From a checkpoint of a small transformer trained on Wikipedia.
Architecture: learned positions, no biases in attention or MLP, untied embeddings.
Training: 835M tokens, 12734 steps.
Each number is 128 + 32 x the weight over its row's rms, rounded and kept within 0 to 255. Layers, rows and columns count from 0. The size above them is the row's rms in percent of the matrix's.

# layer 2 MLP down (transposed), 1024x512, rms 0.0392, rows 521-555, columns 128-191
size [100 103  99  98  96 100  97 111 106 101  91  91 103  92 102 105  97 103  95 106 105 105 106 102 109 112 101 106 108 101 100 111 102  94  97]
[[152 103 104  81 129 113 125 128 126 103  72 151 126 107 120  98 164 168 140 144  85 150 122 102  88 152 123 137 132 104 113 106 102 107 129  53 128 137 157 138 161 124 128  48 182  91 130 109  88 130 124 173 145 157 166 155 151 138  85 126 187 135  87 135]
 [122  79 122 123  58 204 124 139 126 124  89 190 158 126  93 156 172  94 124 115 114  98 113 148 185 144  85 124 129 102 145 139 135  85 142 136 130 149 158 152  90 127 187 175 154 114 147 107 136 113 137 144  77 130 123 106  82 138 120  89 123  87  99 101]
 [125 186 145 135 157 139 100  88 124 120 213 141 123 124 192  82  82  94 153 156 147 158 170  91 167 133 163 106 134 146 135 195 132 134 157 120  81 100 195 135 151 148 174 157  70  67 167 142 146 108 133 150 136 175 143 106  96 133 115 176 131 131 112  58]
 [185 138 155  65 134 113  79  91 128 106 131 140  96 122 146  92 164 164 160 117  94 118 125 166 108 110 141 109 105 146 131 101 120 171 137 116 137  87 143 112 127  54 128  75 156 152 128 129 114 135 107 103 121 105 130 158 118 148 146 167 104 136 115 124]
 [126  96 113 105  98  98 131 107 125 108 142 124 126  94  85 132 140 141 146 141  67 113 144 152 172 153  69  59  98 146 114 155 134  70 119 170 102 131 200 104 140 164 124 118 154 153  75 128 124  96 202 166 191 109 164  94 176 138 118 155  74  95  73 160]
 [110 102 119  87  99 193 121 119 121 123  37 174 194 159 173  82 128  82 154 141 144 135 160 141  87 109  79 132 145 120 169 142 115  92 149 140 163 104 135 120 154  81 129 133 133 134 151 166 112 106 139 119 142 132 124  99 146 145  63 167 126  89 146 102]
 [ 48  63 140 151 117 158 151 136 132 175 139 178 155 143  86 161 141 136  81 115 115 161 131 161  59 186  89 103 118  82 153  78 147 112 129 145 114 167 117 113 110 146  74  87 103 161 113  98 140  46 129 116  90 128  78 143 103 133 199 105 141 122 215 135]
 [139 130 122 149 112 146 134 147 136 203 111 106 109 106 133 121 154  71 124 163 114 189 138 136 130 107 124 154 177 192 125 125 121 111 164 163 105  95 162 116 118 107  80 152 147 153  77  94 143  85 152 115 103 165 117 192 133 122 141 124 163 103  89 130]
 [ 71 107  74  98  56 107 149 165 124 105 143 120 184 124 138 159 142 151 104 117 182  97 151 167 128  91 108  89 125  62 104 125 111 151  97 180 116 121 197 149 100 159 144 129  72 130 113 121 177 116  87 151 102 150  70 124  84 114 187 113  62 148 141 138]
 [168  80 118 138 183  74 167 128 137 142  81 138  90 120 176 101 116 161 149 174 120  54 105 144 177 147  90 137 159 132  82  91 117 151 127 150 154 146 134 139  62 166  95 129  82 109  97 126 120 132  46  85 132 127 165 112 133 145  74 128 111 150 193 157]
 [102 141 128 127 139 156  82  98 114 191 106 145 118 108  97 157 164 122 134 166 134 111 139 149 182 167 127 130 102 116 190 139 164 109 166 118 130 119 113 137 161 146 130  45  83 145 106  96  84  78 179  57 248  84 149  58 150 130 109 124 122  88 141  89]
 [147 211 133 136 156 187 129 134 125 153 143 166  97 111 131 161 139 182 170 153 150 150 110 159 124 143  96 105 109  95 119 144 120 150  96 171 111 143  96  73 103 102 174 151  94 138 103 136 103 144 133 123 130 145  61 100 114 122 116 154 169 108 147 102]
 [108 130 106  47  99 113 141 107 123 149 113 149  97 105 126 135  59 122 137 121 168 144  89 122 128 182 159 148 111 146 175 135 134 116 116 146 150 124 148 154 125 162 107 103 147 132 144 148  58 145 111 146 135 108  84  95 156 118 166 139 109  96 178 123]
 [ 85 104 140 133 126 135 149 131 128 131  90 158 151 149 195 133 117 102 124  61 140 165 122  96 187 161 169 131 209 142 181  98 121  89 112 159 101  66 117 106 120 169 126 153 128 135 131 148 165  98 139  73  94 112 125 143 119 138  99 166 146 132 102  79]
 [115 127 115 137 104  86 108 133 122  90 159 149 171 126 133 210  92  47 104 109 172 150  85 103 103 124  96 119 175 103 151 126 135 130 136 127  61 127 171 163 127 156 170  87 131 140  72 168  91 140 129  52 107 142  98 134 132 112 145 105 138  86 140 112]
 [183 117 128 135  81 176 126  99 135 147 122 136 144  93 124 187 170 129 132 133 111 146 102 135 132  71 102 146 171 122 164 141  91 104 122  79 127 104  98  72 149 192 154 139 142 117 130 129 124  93 128 114  77 115 116 184 142 127 116 109 162 144 141 176]
 [152 138 147 139 125 161 116 107 134 164  87  98 151 132 182 167 157 128 100 124 134 145 162  66 197 136 126 171 144 103 103 153 161 155 144 154 124 127 171 117 116 136  57 184 168 116 187 169 165 179  97 147 176 140 121 144  73 152 159 110 134 118 130  88]
 [169  75 137 135  80 162 130 123 134  81 114 142 131 119 163 100 104  98 127 125 133 132 122 126 127 123 159  70 121  99  69 114 162  88 144  73  92 168  96  72 105  78 140 115 115 143 175 145 148 130 128  95 100 169 150 153  64 136 113 163 169 142 100  88]
 [151 175 148  90 137 136 122 143 131  89 104 135 187 149  78 152 151 185 165  53  84 141  78 115 132  53  63 133 136 126 144  87  99 173 116  94 139  80 149 111 107 105 167 136 141  89 181 110 127 154 136 160 104  85 115 119 174 123 158 116  58 138  98 153]
 [160 116 136 149  96 160 160 149 126 162 197 146 142 154 124 152 110 132 138 138 118 191  86 137 159  87 105  95 127 177 131 145  69  91 159 115 123 134 202 104 152 158  89 143 185  97  96 124  92 157 134 101 132 138 147  92 101 130 165  97 111 199 103 123]
 [ 90 159  93 120  87  45 133 158 122 123  87 124 181 125 120 120 154  86 161 120 147  85 132 147 189 112  82  73 154  89  81  91 135  76 156 118 126 144 131 139  42 210 130 110  84  87  95 124 119 134 104 106 176  58 137 151 151 128 179  50 128  97 104 173]
 [134 173 117 152  98 106 133 155 121 103 143 167 133 130 198 101 162 162 128 134  96 136 157  87  73 113 149 126  72 225 141 166 118 157 127 103 127 135  59 147 152 128 130 143 131 147 143 135 110  94 105 169 200  63 141 131 200 132  69 158 108 134 150 121]
 [119  67 106  84 147 159 130 154 122 129  92 145 137  99 203  96 138 116 112 105 148 158 147 104 132 162 155  97 138 117 110 124 100 152 108 128 116 185 139 102 120 135  99 154 128 153 160 132 146 128 119  82 149 151 142 116 103 126 148 125 136 130 118 122]
 [126 136 145 142 116 110  97 128 121 161 150  85 163 117 134  88 149 173 176  78 112 130 122 192 173 115 168 110 137  94  68  98 114  94 188  80 123 173 152  62  39 144 168  99 127 146 124 109  82 162 123 158  55 129 115 174 169 126  90  75 108 170 134  87]
 [118 190 138 134 123 166 147 178 138 169 138 125 100 108  79 148 131  53 105  63 107  96  75  94 154 153 193 151 169 132 130 107 134  97 121 105 142 154 128 110 133  51 100 131 162 113 126 188 132 121 155 123  61  78 116 122 129 122 130 149  88 138 137  97]
 [ 94 187 110 146 115 215 142 176 131 121 156 129 106 116 150 138 119 145  99 151 154  96 169 119 178 142 154 119 102 188 127 126 153 157  99  67  95 162 150 165 176 175  99  98  80  82 162  91 136 147 128 128 134 197 169  92  83 119  93 123  70 123 130 101]
 [107 139 111 166 118 120  83 157 124 150 101 202 167 104 154 174 116 114 132 127 152 132 146 157 122  75  91 146 126 138 138 140 201 141 157 149 154  98  53 130 118 129 103 121 127  99 188 137 132 105 150 123 154 113 102 211 121 126 164  88 168 128 189 101]
 [ 82 123 120 179 135 139 187 110 125  96 106 120  87 121  95 133 127 151 138 122 151 143 151 152 146 111  63 123 128  98  99 145 123 113 121 118  93 110 165 127  99 101 218 170  94 132 158  74 129 146 142  96 197 183 152 120  86 133 190 125 177 128 126 104]
 [153 136  84 137 124 119 110 132 117 145  76 132 153 105  96  95 110  57  89 134 150 136 138  82  74 122 113 103 133  39 120  84  96 139 137 133  71 135 148 177 198 122 147  97 105 100  65 114 129 148 106 119 133 136  73  45 148 126 108  65 145 115 176 147]
 [125 109 100 139 104 123 143 139 127 119  92 149 160 115 139 133  66 151 170 145 175 123 127 105 143 122 168 112 134 125 145  54  98 170 137 161 118 144 207 127 144 161 170 152 158 113  79  85 127  93 138 124  35 123 141  80 152 126  71 122  97 138 132 182]
 [139 145 134 121 122 136  99 170 117 168 151 170  81 143  92 140 156  52 178 106 138 138 159  87 131 107 111 111  94 146 155 132 133  98 118 169 142 111  73 179 148  54 111 166 105 154 152 125  97 141 124 128 124 120 108 169  64 134  89 109 159 155 135 106]
 [122 181 113 145  98 159 114 119 139 109 104  62 155 175 132 104 116 119 107 181 102 137  89  91 117  83 108 141 130 118 117 103 180 107 130 145 199 155 132 168 117  74 109 144 185 184 151 164  71 153 119 149 121 179 126 158 139 138  98 125 130  90 155 168]
 [ 75 194 103 138 187 116 100 126 108 162 119 105 150 149 128 161 132 149 142  74 125 110  94  95 119 141 145 156 165  82 111 143 117 177 112 179 113 141 128 137  90 155 105 115 122 149 125 141 123 156 193 150 128  77 123 116 100 145 114 117  94  96 168 160]
 [168 133  87 178 137  93 124 147 100 101 112 127 137  62 104 143 158  94 105 141 140 176 106  55 174 216  88 136 143 162 106 133 157 100 121 111 166 146 128 117  97 120 150 165 150 130 174  83 117 126 114 151 142  91 149 146 139 123 125  57 145  93 160 100]
 [100 167 157 169 131 133 108 243 119 114 137 108 173 125 135  86  77 154 143 124 103 104 141 110  68 159 171 118 132 105  99 169 133 101 160 172  78 118 128 149 121 130 203 107 136 118 138 145 115  95  74 118 113 127 115 132 108 121 163 115 153 122  87 166]]
# layer 2 MLP gate, 1024x512, rms 0.0411, rows 522-556, columns 128-191
size [101  99  98  95 100  94 110 111  99  93  88 102  92 101 100  96  97  96 103 103 106 108  99 108 106 100 108 107 104  97 107 101  92  94 105]
[[144  82 143 153  64  99 150  55 115  84 128 117 132 144  62  88 111 153 148 106  47  69 196 141 124 116  91  80 139 128 114 109 160 108 116 121 154 117 127 174 146 115 144 102 160 175  94 138 128  99 133 107  80 121  90  79 141 108  98 113 141  79 142 122]
 [151  83 138  70 143 101 158 122 137  87  83 161 128 101 156  98 182  97 129 117 126  89 107 129 142 188 114 140 114 128 133 127 174 147 112 107  96 154 156 115 159 146 140 151 112 104 124 146 147 117 110  82  85 123 138 171 119 130 100  43  99 160 175 114]
 [110  89 141 179 147 141 165 105 126 150  60 149 106  96 122 112 114  79 152 180 139 185 167 154  96 194 143 104 132  76 173 110 141 132 102 126 115 134  85 188  87 155 125 166 101 161 129 188 138 160  69 107 146  84 143 112 124 113 123 120 157 143 181 104]
 [144 127 127  81 100 116 170 141 119 125 158 109 157 188  79 120  95 208 127 118 136 121 172 113 155 103 110 127  74 102 126 142 135  84 102  88 154 116  78 108 148 195 201 121  73 143 117 140 116 125 166  92  74 124  90 146 162 131 104 114 130 121 128 126]
 [ 84 127 113 113 107 151 163 110 109 113 111 149  80 112 132 117 126 132 138 136  93 108 107 104 161 157 183 149 101 183 186 125 122 158 101 175 113 152 105 156 125 116 148 148 111 109 200  79 128  99 131  67 111 152 166 139 137 130 122 109 191 149 133 100]
 [ 63 129 130 136 184 156 110 176 147 103 120  82 133 151 153 177 135  94 168 132 149 102 200 164 174  64 142 100 103 122 171 124 144 175 108 143  69 132 142 122 110  78 103 136 107 130 143 110  76 119 141  69  72 152 162 141  77 136 160 145 121 120  71  95]
 [181 155 125 149 156 156 123 118 113 133 150  69 127  82 127 164 127 154 108 145 131  71  84 164 122 185  74 203 135 136 145  97 149 128 126 117 117 148  95 159 196 153 178 128  69  96 141 105  84 164 113  73 157 163 141 119 106 113 142  96 138 147 108 126]
 [ 49 126 126 141 174 123 129  87 116 130 167 133  93 114 103  73 114 164 132 114 114 108 164  93 170 167 117 165 141 193 152 155 125 147 152  89 175 140 159 136 149 102 109 136 170  70 150 130  47 139 138 130 158  92 123 105  76 130 144  93 139 200 141 146]
 [126  35  82 127  95 120 164 160 124  63 146 123 170 125 172 122  89 135 166 180  70  79 145 168 140  55 162 152 119 141 111 162 145 248 134 133 166 104 133 123 132 143 147 135 190 131 127  58 144 134   9 149 149  47 168 140 106 140 180 155 107 132 136 145]
 [155 146 130 126 170 136 149 214 106 139 121 133 165  71  79 149 147 101 177 157 136 108 137  58 112 153 121 171 143 156  94 128 108 133 136 117 109 168  72 141  94 104 128 146  97 161 166  91 119  79 143 168 191 121 123 108  99 145 160 167 112 131 174  97]
 [145 129  57 158  78 139 101 156 142 138 211 170 148 157  91 112  97 104 105 125 151 158 114  99 109 154 181 159  71 167 170 152  98 136 140 150 135 146 115 102 146 168 132 123 147 110 106 136 108 116 132 155 165 132 122 165 151 117 162 106 128 139 169 126]
 [121 116 122 100 112 214 123  91 136 119 147  67  83 118 154 170  89 133 186 189 138 139 134 132 172 141  94 149 134 115  96 109 177  40 111 130 120 105  89 193 150 167  70 126 153 147 189  85 114  50 144 106 136 109 130 130 144 121 137 152 164 110 125 111]
 [109 111 131 131 118 181  92 147 134 140 116 135 100 199 154  35 137 113 157  74  90 127 150  39 182 125  92  77 147 138 136 107 132 149 173 110  91 128 119 167 161 108 131 168 206 118  81 182 149 124  95 155  92 108  97 133  57 130 159 161 143  73  88 162]
 [161 123 107 136 197 141 100 180 128 144 113 113  87 125  56 166 162  84  65 162 105 208 166 139 160 103  72 113  44 173 144 151 139 203 119 128 112 101 139 167  43 141  85 105 157  84 182 110 159 144 108 117 118  85 158 116 182 121 110 141  82  79 196  86]
 [162 122 134 111 126 150 117 121 107 122  97  56 160  96  79 119 151 178 121 143 166  82  49  52 140  89 145 116 159  67 125 120 159 134 115 151 108 120  96 158 161 144 158  59  81 156 134  96 182 128 127 157 100 127 102 192 187 126 113  95 161 165 148  73]
 [145  59  89 104 175 150 126 125 100 202 174 167 161 109 127  80 161 156 154 142 121 149 115 116 118 127 157  83 120 115 108 136 107 164 135 129  46 181 122 139 126 100  27 167 141 105  95 124 104 127 104 110 136 118 136 149  63 149  79 129 109 112 136 160]
 [115 166 213 126  79  74 142 158 138 140 184 210 148 134 127 130 178 131 124 111 129 163 136 148 121 188 150 157 124 129 116 140  69 154 125 141 152 117 121 149 130 158  90  86 121 142  84  79 109 141 209 147 136 108  93 144  56 147 156  99 116 168 168 128]
 [ 87 114 168 105 122 111 101 150 149 114 161 154 143  42 194  65 101 129  90 123 140 152 106  67 111 123 183 175 137 113 175 125 131 121 126 164 117 135 167 163 132 141 122  91  88 144  60 149 152 116 134 138  95 104 100 120 140 139 101 158 144  90 147 122]
 [153 140 113 115  54  49 121 170 147  86 146 105  71 138 167 127  72 186  86 156 112  66 101  82 140 139 105 145 122 164 126 109 200 156 102 102 133 118 127 164 139 134 170  90 108 173 136 125 117 110 137 146 130 127 131 126  91 140 187 160  88  80 121 170]
 [109  81  95 160 160 116 129 119 121 185 106 140 147  85  96 123 134  94 111 188 112 141 112 143 137 153  52  69  80  82 131 122 123 133  64 155  91 149 107 132 142 136 110  93 117 140 130 157 113 175  56 162 123 130  79 118 121 129  67 128 139 104 128 145]
 [174 122  97 165 147  94 116 122 129 145 109 141 171 141 127  86 184  71 172 135 150 135 117 147 122 129 122 148 116  95 119 112 146 147 114 134 106 110 108 120  86 164 124 197  97 147 138  75 129 116 125  99 117 130  83 148 197 134 111 134 106 138  89 113]
 [169 136 189  74  96 187 124 157 134 164 129  99  81 109 115 122 185 111  72 127  78 129 172 108  69 137  88 104  60 158 115 115 183 120 132 121 133 170  81 109  84 111 131 172 156 129  85 102 125  89 155 149 105 173 157 107 109 122  74 132 128 127 174 116]
 [134  88 135 159 120  80 121 139 130 164 119 114 118 162 170 159 121 125 132 102 145  95 165 116 102 186  80 128 205 171  60 129 118 153 131 121 154  82 127 158 151 152 121  77 116  66 153  86 172  79 156 143 150  78 108 200 153 133 165 161 145 138  96 109]
 [ 86 122 104 108 140  88 124 155 126 129 144 151 106 118 143 167 151 141  87  76 192 150  80 102 127  78  91 150 199  95 131 131 104 130 153 154 139 130 136 164 129 160 125 121 147  86 104  92 105 166 204  77 137 131 119 137 102 160 144 113 104 132 129 166]
 [158 133 173 125 182 158  98 120 147 173 127 159 133 134 135 144 149 103 151 102 185 131 113 100  88 119 100 138  60  96 182  68 124 130 112 160  98 126 123 104 116 106 105 178  83 152  98 133 104 118 133 103 141 140 123  91 164 151 107 106 148  66 129 156]
 [126 147 125 155 132  73  72  96 123 167 141 151 125 169 124  79  72 179 121  92  83 107 174  66 190 123 108 176 122 107 180 109 128 146 113 151 117 136 110 114 161 129 124 173 147 198 114 141 150 121 108  87  60 162 116 108  43 160 120 124 190 135 112 162]
 [124 129  65 106 140 170 156  88 122 152 119 127 110 106  69  68 111 175  88 185 178 121 138 126 133 116 145 110 133 157 162 114 152 117 153  85 177 181 175  94  88 120  80  98 129 106 129  83 137 159  92 166 125  96 143 117 116 124  89 118  68 172 135 160]
 [108 120 126 218 141  93  85 117 115 135 114  97 131 173 179 143 100  88 177  71 155 164 160 148 109 127 110 131 103 159 142  98  56 118 100  85  91 122 136 112 149 125 127 135 163 148 170 113 117 105 144 141 142 119 123 117 119 133 176 162 136  85 170 134]
 [151 133 139 111 167 164  67 137 112 106 113  79 134 163 105 154 150 133 130 160 141 114 141 115 131 137 107 125  87 127 124 117 168 161  85 153 114 109  80 111 124 143 128 159  78 101 180 139 125 128  93  72 143 171 119 112 143 141 137 167 103  91 135 109]
 [116  66 145 145  87 111 106 117 134 226  86 168 137 127 121 108 196  83 130 125 136  61  76 132 110 159 131  83 108  74 142  81 125  96 123  72 140 133 164 126 140 159 130 142 172 221 180 109 144 128 136 140 139 144 129 140 128 125 173 107  86 149  83 164]
 [143 148  94  95  50 187 121 148 131 140 132 143 146 104 139 183 178 121 113 167 161 117 177 159 125 143 114 162 118 118  74 120 116 134 141 106 170  84 103 149 160 138 137 132 144  87 118 104 164 125  90 130 124  98  73 130  70 115 143 139 112 176 112 117]
 [105  59  60 198 109 161 169 103 117 124 139 157 121 126 112 192 119 146 143 173 151 144  94 178 115  94  83 118 185 126  77 138 151 150 137 152 131 136 117 127 128 212 175 153 124  97 201 141 143 151 105 105 118 110 135 107 205 107  71 165  99 171 133 135]
 [125 171 133 118 155 186  86 186 144  97 192 197 107 143  77 125 110 118  95  62 115  98 108 152  94  83  89 143 134  90 176 124  82 111 118 109 119 139 102  83 124  84 144  94 114  94 153 163 139  88 124 144 124 136 145 123 128 118 179 129 157 177 209 120]
 [139 172 109 146  98 109 164 125 143 128 170  77  78 108 148 115 112 109 157 141  82  98 136 101 111  86 143 152 134  80 112 113  80 116 160 116 149 116  89  74  66 142  73 148  97 107  98  65 145 169 116  92 126 116 151  93 107 120 141 111 120 156 186 120]
 [120 107 104 121  88  92 140 121 136 111 130 130 126 146 105 136 142  78 161 181 136 185  68 157 146 108 145 135 123 119 113 108 126 108  95 122 104 149 104 134 103 144 117 198 128 101  89 118 104 117 118 116 142 115  74 163 117 146  68 152  98 113 163  98]]
# layer 2 MLP up, 1024x512, rms 0.0404, rows 522-556, columns 128-191
size [103  98  98  96  98  96 114 107 100  90  89 101  93 102 103  96 102  96 108 106 105 104 104 109 110  98 110 107 103  96 107 103  93  96 108]
[[169  98 136 142  81 121 105  93 100  74 100 130 112 130  82 128 144 140 133 115  86 213 133 132 126 117 145 152 102 135 184 119 150 125 141  99  99 146 142 116 131  81 128  83 149 196 155 100  92 150 183 144 113 173  91 115 103 140 121 137 189 104 122 126]
 [118 172 131 161 144 121 161 137 142 133 122 152 129 116 114 135 116 130 149  56 162 120 137 133 168 132 104 151 129 186 136 129 178 135 105 149 112 113 143 137  99 136 147 124 100 165 142 211 122 143 165 126 115 145  70  86 160 135 130 123 128 193 136 153]
 [ 92 121 108 139 202 131 149  87 107 132 139 129 116 188  97 184 139 138 147 150 120 123 115 184 135 120 146  74 114 105 151 144 111 157 118 172 159 176  78 138 148 182 118  90 117 165  73  84 126 175  91 136 184 130  95 143 148 135 115 106  73 194 103 134]
 [140  89 187  82 152  83  97 147 129 171 178 107  75 158 116 108 133 147 105 155  98 113 144 172 150 179  92 113 179  58  74 119 175 110 117 119 163 162  50 150  94 173 137 105 158  45 110 116 137 152  99 170 153 113 127 127  94 135  98 104 127 172 155 124]
 [105 125  83 151 161 147 111 179 119 172 124 165  99 119 143 125 151 148 148 129 152 111 109 156 150 147  35 122 153 118  86 138 190 134 100  89  99  89 111 121 146 135 190 127 156 148 136 129  92  93 189 142 115 164 140 163  90 139  44  99 139 111 105 152]
 [136 111 188  98  47 146 131 127 126  95 167 163 113 121 205 121  57 169 112 159  91  86 107 151  77 124 158 151 142 183 138 120  42 143 148 121 116 133 114 142 115 177 148 112  89  89 142 135 161 140 117 106 183 125 142 110 117 128 143 193  89  49 151 157]
 [112 145 107 231  96 126 170 124 128 163  79 133 119 194 129 180 153  78  87  80 148 165 191 139 119  81  84  60 178 176 142 126 120 119 125 110 118 102 166 157 113 100 141 151 213 120 142 164 138 134 137 104  91 168  88 129 141 149 145  83 151 106 143 162]
 [121 114 137 144 158  91 128 105 137 125 133 150 115 132  85 149 118 196  62  81 104 124 168  99 133 192 114 146 164 166 101 137 189 101 147 139 227 155 101 161 129 137  84 129 226 117 136 118 187 147 144 115 149 141 123 204 152 116 143  59  96 154 129 132]
 [152 172 136 150 153 127  57 134 111 118 119 100 184 119  91 143 124 104 159 133 118 107 158  63 140 142 103 111 167  76 151 119  52 179 103 101 100  82 115 165 197 116 126 108 118 205 171 187 104 112 131 142 158 132 107 187  80 140 199  78 113  99 183 118]
 [168 115  57 138 152 124  91 100 119 120  97 108 146  45 154 112 122 129 115 114 139  96  41 147 193  94 152  98 154 105 108 118 129 128 155 153 113 139  57 103 147 111 181  71 116 164 168 162 154 113  66 167 150  96 149 130 110 153  92 153  92 127 177 118]
 [ 81 130 136 143 107  83 131 106 147 120 102 128 200 135 165  83 178 154 145 194 170 108 170 133 123 104 116 171 128 161 117 150 141 151 128  98  85 130 189 128 108 123 167  93 135 134 112  83  81 103  94 156 110 110 110  60  84 153 102 155 112 152 122  78]
 [209 130  95  75  95 148 106 119 137 133 111 193  74 182 147  89  86 152 120 172  71  64 124 117 139 142 126  95 130 163 132 118  53 152  94  52 131 129 116 118 108 136 184 105  98 126 109 101  96  97 117 196 115 120 127 114 157 135 138 137 161 110 135 162]
 [122 133 107 121 170 154 176  77  87 136 155 121 192 138  81 105 213 134 157 160 140 122 103 192 184 170 169 119 102  99  99 126 179 108 102 133 115 134  98 115 168 119 110 105 122 157 151 133 112 159 150 106  87 146 142 110 162 128 109 144 135 147 150 152]
 [150 144 111 126  97  90 150 171 137 127  91 197  80 106 166 129 111 187  94 125 112 117 104 110  66 199  95 114 159 145 109 169 102 123 169 149 139  90 140 186 152 132 140  95 127 123  92 127 187 159 142 152 174 119 136 137 149 112 134 159  98 171 131 181]
 [ 59 129  84 138 122  95 120 100 121 182 100 103  99 146  57  84 107  75 160 148 174 105 182 115 140  91 155  94  50  98 105 124 121  84 132 179 106 114 199 181 141 139  98 180  72 165 148 162  67  60 127 154  58  32 125 163 130 105 160 143 146 110  80 116]
 [199  99 149  68  80 137 150 193 118 161 161 134 151 130 144 146 158 169 154 146 130 137 157  97 172 196 142 104 135 186 171 136 133 176 119 150  90 151 129 121 170 138 102 112 150 103 170 111 138 147 126  71 168 145  79 130 134 102 133 149  98 130 159 148]
 [121  95 130 137 120 131 111 211 111 158  84 143 151 109 151  86  95 145 119 138 186 160 124 128 125 131 158 133  70 155 118 137 101 127 145  96 164 116 137 145 173 155 104 116 132 118 115 113 140 113 137 105 177 131 164 151 154 154 154 162 134 167 123 112]
 [112  76 102 102 143 106 124 105 128 113 153 130 129  89 110 137  89 125 155 175 134 111 124  78 111  85 135  81 132 152 160 118 102 103 148 115 102 111 125  33 185 105 135 142  98 130 138 123 119 122 145  93 120 152 146 125 120 130 106 117 105 120 173 151]
 [ 87 150  99 119  86 142  86 198 142 161 170 128 142  61  80 138 124 168 117 163 163 136 129 172  63 158 167 155 137  84 165 124 183 132 114 130  87 104  72 161 109 145 147 117 118 122 117  59 121 151 100 148 167 147 151  91 112 115 112  70 137 129 177 123]
 [ 96 161 163 197  86  76 139 166 144 112  72 106  91 158 144 139  89  80 127 100 115 122 149 140 165  99 121 120 139 137 167 141 135 191 142 110 178 167 105 144  55 133 128 124 123  94 127  43 139 150 104  89 128  78 211 116 167 136 203 137  87  91 106 159]
 [ 94 110 110 148 109  95 108 162 110 128 100 136 129 173 163 107 170 122 131 128 160 171 128 115  78  75  51  45 136 144 129  93 138 126 152 171 151 123 165  64 139 130  54 156 195 145 148 127 112 122 129  97 104  89 146  62 155 129 132 101 127 128 143 118]
 [ 95 132 156 174 133 110 135 102 109 111 122  76 143 121  75 194  83 165 145 115 136 115 156  66  51 143 110 139  90 160 119 144 130  79 116 192 126  43 162 127 123 194  91 135 127 100  80 144 100  80 109 191 110 166 129  68 105 117 141 165 165 110 142 125]
 [158 127 135 102 101  88 149 132 139 121 126 121 122  86 103 141  76 129  51  88 117 158  96 132 121 141 125 131  82 111 193 131  77  90 130 145 109 100  93 147 131 105 170 112 101 107 144 128 114 154 215 114  56 102 138 160 110 105 142  95 133 102 101 191]
 [127 152 132 126 121 120 136 111 136 152 101 143 100  80 127 119  41 138 127 123 129 157 114 141 139 134  82 103 115 140 167 117 110 179 121 163  72 117 130  92 117 160 156 130 112 131 137 174 142 107 137 153 114 127 132 138 164 145 213 159 119 125 117 117]
 [105 151 194 156  88 171 158 142 136  70 150  91  69 161 123 209 136 147 149 139 142 136 137 120 156  31 168 182  89 171 151 132  99 143  93 116  85 151 125 148 115 165 163 106 152  97 143  77 195 120 110 136  99 144 149  43 154 125 140 145  60 173 146 140]
 [116 170 123 171  98 146 141 133 112 157 129  81  61 122 176 133  76 156 151 145 130 158 163 125 134 153  66  74 152 196 159 150 142 123 104 120  52 130 119 122 138  87 117 174 103  58 192  96  66  93 191  89 182  84 138 124 104 133 132 152 103 160 123 116]
 [115 115 147 158  86 117 198 180 110 108 122 157 105  87 143 144 159 112 144 122 152 198 128 124 128  96 128 160 173 181  89 147  80 120 164 142 109  96 193 137  99 136 115 122 116  98 119 113  95 126 115 130 150  38 174 121 155 138 152 178 117 115 136 112]
 [123 104 142 124  88 123 148 132 131  85 137 125 162 162 148 145 138 171  97 104 202 139  95  83  96  97 102  91 138 115 112 135  97 214  95 136  82 113 126 120  95 107 147 169 172 125 148 139 144 155 128 164 155 154 138 131 136 131 127 156 163 111  95 156]
 [102 143  75 173  87  93 144  93 138 126 100 114  76 146  87 149 120 141 109  69 114 157 105 176 126 121 111 129 195 133 149 126 104  74 172 109 172 208 160 130 122  88 135 106 144 146 109  86 110 133 113  87 134  96 207 111 102 122 131  84 141 157 158 130]
 [111  81 109 128 133 174 119  84  88 137 124 106 141 105 118  80 134  87 136 151  88 143 153 139 165 112 131 117 144 193 125  97 131  84 102 132 138 177 151  94 194  91 153 199 142 141  82 106 112 141 110  78 124  91 125 162 119 156  91  91 196 125 192 117]
 [105 207 160 188 171 134 136 135 134 130 202  95 168 185  70 127 147 117 117 105 151 115 169 177 136  95 128  93 109 176 171 145 104 118 111 126 123 184 136 158 114  94 152 124 161 158 155 112 130 116 115  84 111 131 127 133 184 111 131 106 186 136 124 170]
 [ 81 119 169 130  77 121 151 203 131 112 153  81 148 112 120 124 153 129 134 147 182 118 112 100 164  50 105 138 133 128 115 141  80 131 132 160 174  70  92 125 110 200  91 135 128 186 166 125 108 119  92 136 161  83 117 111  97 130 136 158 220 135  72 138]
 [123  76 182 115 107  38 140 157 150 135 162 182 137 117 155 120 176 145 107 166 171 140 115  49 180 133 119 151 133 131  91 151  60 129 121 108  82 133 100 123 102 156 109 208 185 180 109 113  86  91 133 105 152 105 156  97  56 141  70 132  50 111 101 126]
 [101 157 108 241 162 153 118 197 120 147 122 120 122 189  93 111 160  62 145 172 200 168 176 158 148  90 160  77  95  86  90 147 169 116 143 148 190 120 108 106 142 100 133 110 177  89 102  58 154  88  88 121 187 136 196  79 104 133 126 211 160 147 108  98]
 [142 133 144 149 141 128 122  87 146 110 116 157 142 144 138 151 114 128  35  94 127 129  98  90 154  74 134 110 200  99 124 118 133 155 188 135 126 156 182 170 128 156  42 138 168 126 151  90 127 153 106 118 148 113 129  91 198 118 173 147 137 122 169 126]]